config = dict(
    d_mlp=1024,
    vocab_size=8192,
    norm='layernorm',
    norm_place='pre',
    attn_scale=0.125,
    tie_embeddings=True,
    parallel_block=False,
    init_std_qkv=0.0312,
    init_std_o=0.00555,
    init_std_up=0.0312,
    lr=0.0116,
    warmup_steps=200,
    decay_shape='linear',
    train_tokens=329000000,
)
Each number is 50 + 15 x the weight over its row's rms, rounded and kept within 0 to 99. Layers, rows and columns count from 0. The size before them is the row's rms in percent of the matrix's.

# up: layer 2 MLP up, 1024x256, rms 0.162, rows 875-899, columns 128-191
# down: layer 2 MLP down (transposed), 1024x256, rms 0.0807, rows 875-898, columns 128-191
up875 101:68 41 58 65 42 35 44 65 49 69 41 63 35 49 59 56 57 41 72 22 44 28 26 29 48 44 29 18 67 28 18 71 75 52 26 57 47 61 38 42 58 47 62 51 42 63 56 62 52 55 61 44 50 41 32 69 57 50 67 57 62 71 90 32
down875 096:22 65 54 35 43 51 67 42 56 50 99 50 54 57 63 70 83 12 45 45 37 58 46 42 48 64 44 29 73 52 31 58 67 27 72 61 43 73 42 53 76 55 43 70 63 53 25 33 37 60 48 58 52 54 48 59 52 42 42 33 28 37 76 41
up876 099:47 48 41 47 41 18 53 61 75 54 54 59 33 43 31 67 64 57 33 39 60 61 40 38 55 40 81 63 62 62 67 61 55 46 48 59 38 72 44 49 28 41 45 61 22 41 46 79 47 57 28 55 47 64 25 64 39 54 32 46 56 48 63 35
down876 109:63 43 44 41 63 34 43 39 22 69 33 42 57 53 63 56 53 65 44 48 70 43 37 46 44 60 35 57 63 48 27 79 27 68 47 85 34 57 40 43 36 41 33 58 51 29 39 70 72 47 48 50 70 47 51 20 39 57 85 46 59 52 37 38
up877 096:45 42 48 33 63 35 82 44 29 65 42 55 16 66 42 60 40 24 57 59 51 39 27 41 35 60 56 53 41 52 56 58 62 34 58 56 57 60 49 63 24 45 41 27 49 68 77 59 41 31 78 51 51 43 37 36 31 71 56 50 57 63 55 39
down877 095:68 35 49 57 45 21 31 78 68 59 64 47 71 59 44 36 60 37 47 39 21 49 56 54 60 33 59 57 65 63 49 47 49 35 54 52 27 83 50 63 25 42 60 59 61 67 50 20 45 53 41 30 51 66 30 63 56 36 51 57 47 53 37 62
up878 099:72 69 62 39 28 48 58 21 44 75 35 43 08 31 68 28 43 55 43 69 54 34 52 46 63 37 58 31 60 61 47 51 54 16 65 76 50 56 74 53 42 46 39 47 78 27 56 74 62 54 45 69 53 87 61 44 65 36 36 83 38 51 38 45
down878 088:61 54 51 47 62 57 62 69 49 34 55 46 54 46 57 19 49 79 50 71 48 47 57 67 55 18 46 32 45 57 44 34 35 60 23 45 64 66 56 62 62 71 59 65 53 60 24 45 58 59 46 30 57 43 32 57 59 77 38 50 34 52 23 37
up879 093:69 31 50 38 64 70 46 54 47 56 56 54 40 44 47 44 49 46 55 29 57 77 36 38 48 58 58 63 44 71 52 65 69 57 47 48 13 47 38 62 79 50 59 79 63 51 39 79 55 41 79 58 11 48 58 33 65 82 48 55 48 44 63 58
down879 102:51 28 20 49 48 68 71 82 49 72 29 48 66 24 64 72 51 32 27 51 45 46 49 59 35 61 53 37 21 38 28 57 49 36 58 54 60 27 63 40 63 61 61 49 51 74 53 48 67 64 45 66 53 81 59 69 45 63 31 42 59 32 20 48
up880 100:41 42 48 44 61 71 44 49 40 59 40 70 51 84 47 47 86 72 51 50 67 69 45 40 38 69 36 54 47 41 46 46 41 45 63 64 44 48 40 47 38 55 65 48 38 54 37 52 56 38 34 67 43 30 54 76 39 34 40 58 52 56 27 56
down880 091:57 62 63 48 81 59 62 61 53 55 59 54 48 33 59 16 57 43 64 46 71 47 55 46 38 51 59 57 29 46 46 43 46 51 40 63 49 35 69 63 60 63 36 50 77 54 63 49 32 68 48 65 21 49 57 36 71 31 53 65 41 45 33 42
up881 101:67 30 32 37 71 56 56 29 60 37 32 70 59 35 57 42 57 46 57 57 39 60 29 22 80 28 28 22 51 16 46 66 42 49 40 60 57 54 43 69 55 48 55 68 49 44 47 26 54 70 53 55 42 50 25 62 55 55 72 49 51 53 62 69
down881 098:44 45 26 32 51 44 54 81 52 66 60 47 38 73 33 37 46 56 43 13 69 66 26 42 30 27 59 31 67 53 56 78 54 28 68 43 79 82 30 52 56 61 38 32 45 49 29 35 60 60 59 60 39 55 54 30 46 41 24 59 56 46 54 39
up882 097:44 52 34 52 44 45 74 47 47 41 58 83 63 70 57 65 24 39 36 08 40 33 41 70 84 47 36 52 61 45 36 46 56 66 53 39 44 33 63 63 49 53 42 81 66 46 45 47 48 41 59 26 53 79 35 72 45 68 29 76 35 45 60 39
down882 102:78 51 54 65 53 67 40 16 60 48 37 32 48 59 52 35 56 50 50 69 59 63 38 36 24 65 42 36 44 74 33 55 26 64 37 65 51 65 39 66 45 32 70 36 10 69 49 48 68 62 33 44 53 35 49 57 80 40 32 42 78 48 42 55
up883 108:34 70 53 34 51 53 59 71 36 41 53 37 31 54 30 33 35 31 59 57 43 50 74 58 53 55 50 69 60 60 61 38 58 28 31 64 37 32 58 41 51 46 14 45 59 67 11 38 48 44 62 68 41 48 52 64 39 45 54 48 66 60 41 24
down883 085:41 24 35 67 32 33 37 54 73 39 53 48 58 43 59 66 78 38 80 70 59 36 65 40 62 62 62 21 33 55 43 35 82 43 57 55 40 57 40 36 58 16 50 45 51 61 61 37 22 38 43 74 60 53 69 59 47 47 63 76 60 41 54 46
up884 103:63 27 64 39 56 30 48 57 66 51 55 58 59 77 43 49 55 44 39 62 76 57 53 35 22 63 34 55 52 18 51 36 46 59 32 45 08 13 27 36 51 16 49 70 42 54 58 71 67 30 29 72 46 34 54 58 38 69 57 56 41 43 28 70
down884 089:46 51 45 43 57 41 54 60 41 60 80 46 75 36 63 31 55 38 38 42 27 57 49 67 50 68 44 64 75 58 34 82 55 36 48 44 53 30 64 81 89 29 09 58 59 48 57 53 41 58 58 37 55 30 50 60 49 49 43 62 53 17 42 37
up885 100:40 48 60 63 72 47 40 44 53 49 79 56 38 65 55 25 25 31 55 04 44 68 70 47 49 46 63 51 44 73 26 47 76 37 48 61 36 49 87 56 40 49 43 55 72 57 47 42 28 61 47 53 40 65 12 48 42 56 66 56 36 66 66 40
down885 097:71 55 70 22 43 80 62 63 24 63 54 51 66 32 38 47 55 61 41 70 56 52 46 33 51 41 55 20 59 45 50 36 10 53 19 33 64 50 50 44 28 47 56 49 38 51 58 52 45 46 42 59 49 46 56 48 42 61 48 75 73 29 34 55
up886 106:54 26 37 48 54 76 57 70 29 10 30 70 42 74 49 53 46 41 62 38 41 50 71 77 53 65 31 61 35 39 63 32 46 32 47 59 41 51 58 30 56 36 48 55 43 54 35 41 36 60 60 49 91 45 46 52 53 28 50 51 37 48 70 56
down886 097:64 47 42 67 24 39 56 55 91 48 29 69 49 65 26 69 35 49 40 64 20 50 44 45 60 26 41 39 47 51 61 59 64 53 40 53 28 38 42 50 45 50 65 54 55 60 63 47 56 37 18 62 81 52 46 20 66 62 34 43 43 40 56 67
up887 104:80 32 62 44 62 61 30 34 42 64 60 43 47 51 62 64 53 60 44 14 28 60 46 47 62 30 54 53 39 47 60 74 76 48 67 30 65 44 51 65 60 53 61 56 71 60 57 54 56 67 40 59 41 72 61 50 41 74 48 42 51 49 32 43
down887 103:53 55 54 79 49 45 76 20 53 42 52 65 50 14 52 60 57 62 61 89 55 27 45 30 40 60 42 50 74 42 25 54 29 32 19 20 36 61 64 46 59 69 32 46 34 44 27 62 49 50 98 31 72 71 59 62 46 51 38 49 38 43 65 25
up888 100:30 43 35 42 25 47 43 44 28 54 56 66 45 62 50 62 33 54 80 64 53 27 36 53 39 19 62 77 61 39 65 30 88 48 76 60 50 60 38 44 43 42 22 63 56 60 42 30 39 51 49 56 41 24 32 50 48 41 63 49 52 47 34 55
down888 087:47 56 39 74 52 34 73 41 59 61 63 51 67 38 41 39 59 55 45 44 22 49 73 59 64 56 59 53 23 75 53 57 72 50 35 54 33 37 40 53 64 51 24 65 55 25 48 74 78 54 53 43 61 53 55 59 56 54 67 37 28 63 72 34
up889 090:78 64 29 46 45 45 56 29 58 61 60 33 54 35 60 51 40 36 46 27 65 60 49 71 63 42 40 59 79 49 32 62 76 42 48 57 64 43 47 74 62 58 36 39 46 48 37 73 48 29 47 59 68 39 40 52 38 49 55 68 78 41 25 42
down889 084:54 49 64 59 55 75 56 51 60 17 77 56 57 55 37 32 35 79 51 48 44 78 54 71 36 43 36 52 30 66 62 76 25 28 21 68 71 41 68 31 37 50 45 63 56 42 33 40 51 55 35 45 39 52 70 75 51 39 66 23 70 42 70 29
up890 164:33 67 49 45 41 34 64 24 45 64 47 37 30 42 76 61 15 36 71 40 41 47 61 69 27 38 57 31 45 59 60 36 72 24 31 29 55 51 74 55 62 73 30 69 48 58 29 71 48 52 47 40 71 66 58 41 37 72 47 64 74 57 79 70
down890 140:42 53 33 48 60 44 38 18 37 65 60 44 48 43 71 49 40 46 50 80 43 56 44 58 50 58 56 25 44 61 58 80 79 46 61 61 51 35 75 52 42 73 34 56 42 35 03 76 33 55 49 55 31 66 57 67 50 49 59 43 52 45 52 47
up891 108:66 42 99 43 54 60 64 48 38 68 60 63 33 23 45 47 74 36 35 37 58 56 38 33 32 87 84 62 57 50 45 48 59 34 42 68 50 76 24 41 64 42 51 51 66 21 56 45 26 61 80 40 44 38 64 53 57 45 40 37 50 34 67 55
down891 116:68 09 76 39 55 46 54 56 36 54 52 27 23 49 59 39 48 68 35 63 46 50 17 46 45 53 62 47 50 65 37 47 46 68 80 45 63 52 64 65 44 44 75 50 87 28 31 35 50 54 68 49 50 36 83 36 31 79 31 24 47 55 60 27
up892 100:57 68 36 61 36 51 41 61 28 70 27 46 69 45 56 65 65 57 65 37 47 85 46 59 47 50 26 39 45 51 19 44 54 58 53 59 31 40 31 18 61 42 59 39 30 38 54 63 77 36 24 68 66 25 32 65 56 42 52 56 36 34 62 54
down892 097:43 77 50 61 32 44 62 53 44 46 50 60 24 41 43 40 51 48 99 39 52 71 60 48 42 63 67 53 55 62 53 48 48 52 63 46 54 40 45 25 67 18 39 66 37 49 37 60 64 34 44 83 57 46 44 50 41 29 43 28 65 23 46 43
up893 090:59 51 89 25 51 67 44 70 58 29 31 63 77 49 79 16 61 57 22 70 58 19 30 50 95 67 38 39 39 49 60 64 54 51 43 58 41 45 54 61 71 47 65 47 46 41 40 54 64 37 57 39 45 79 35 42 51 58 55 34 35 62 66 36
down893 116:46 72 45 32 46 31 51 72 62 57 49 76 58 34 64 31 59 58 73 19 51 37 61 40 56 60 57 39 59 58 64 39 16 46 96 40 50 53 30 65 55 76 86 63 81 67 82 39 68 56 46 59 45 59 47 40 67 51 46 63 55 29 51 65
up894 096:41 51 52 27 38 59 67 47 53 63 53 71 42 43 46 75 35 73 47 37 44 52 71 65 37 86 58 51 80 40 58 45 46 41 61 49 40 53 71 51 22 49 36 39 32 62 28 48 40 71 52 37 53 49 69 74 67 77 51 61 31 78 61 60
down894 085:66 35 37 48 57 38 68 50 45 58 26 76 53 45 73 48 36 46 57 36 63 63 67 55 52 31 55 38 19 56 83 65 25 38 41 42 43 59 61 50 61 56 43 59 61 48 76 56 61 50 60 61 27 27 55 24 57 68 70 42 74 35 55 60
up895 100:86 65 31 25 56 55 43 50 46 48 78 30 59 55 63 55 27 44 47 45 45 41 33 79 30 37 79 43 29 37 41 85 70 60 41 08 52 64 76 48 46 62 58 39 33 53 52 63 84 57 37 42 46 79 38 46 65 50 41 36 44 52 69 46
down895 100:74 57 47 27 65 63 58 62 51 42 60 35 45 34 51 58 35 50 43 77 54 40 47 52 55 60 54 55 34 68 80 35 49 79 52 58 65 31 50 77 47 44 17 31 42 37 26 46 48 60 61 32 47 23 32 76 48 73 67 42 68 47 47 25
up896 103:32 36 54 73 41 35 22 76 53 73 68 30 38 69 47 46 51 82 61 57 16 54 22 27 42 36 53 45 42 72 39 53 52 31 87 61 49 44 68 92 40 50 55 48 09 35 29 57 64 56 67 51 42 33 62 53 48 29 69 62 35 67 47 46
down896 093:28 30 27 75 77 25 67 18 58 59 46 32 54 44 41 65 36 47 53 51 34 52 39 41 32 68 55 62 48 51 71 63 60 59 61 54 44 69 48 40 77 76 66 33 44 35 35 52 48 42 70 69 43 59 74 57 68 36 58 43 46 16 43 37
up897 104:49 52 30 54 79 62 30 40 36 67 38 41 85 35 23 38 41 61 46 29 39 53 40 59 38 66 77 62 67 34 59 32 52 43 39 48 69 27 68 38 52 85 22 66 53 48 72 47 52 49 38 61 37 41 51 42 59 51 05 65 57 46 67 60
down897 098:49 53 64 42 48 49 40 48 40 31 36 45 35 71 54 55 74 71 78 38 82 59 58 44 70 37 41 27 52 15 58 70 57 68 49 56 55 74 60 50 39 20 61 46 52 74 37 50 46 59 88 33 50 68 66 56 45 54 66 44 45 41 56 66
up898 092:53 64 43 66 45 68 57 48 67 62 68 63 59 25 73 44 64 68 39 65 41 49 34 36 49 73 24 03 16 46 51 46 54 64 40 62 52 42 67 58 53 86 33 41 39 55 28 47 71 40 33 63 55 40 52 26 50 47 53 41 44 68 55 28
down898 090:55 63 78 43 31 33 69 61 62 63 48 63 83 42 28 67 03 47 35 55 55 61 61 65 65 30 65 53 28 77 41 45 24 41 36 51 30 61 71 54 41 69 32 59 40 46 62 47 47 66 68 67 41 38 40 64 60 19 85 67 78 22 55 33
up899 105:76 36 74 48 48 50 58 81 60 14 67 54 50 24 43 40 44 83 28 66 63 36 43 41 65 68 44 86 50 37 26 54 37 27 37 56 55 55 64 55 30 77 47 56 42 63 27 62 36 37 49 68 62 58 42 70 44 43 62 68 59 56 29 50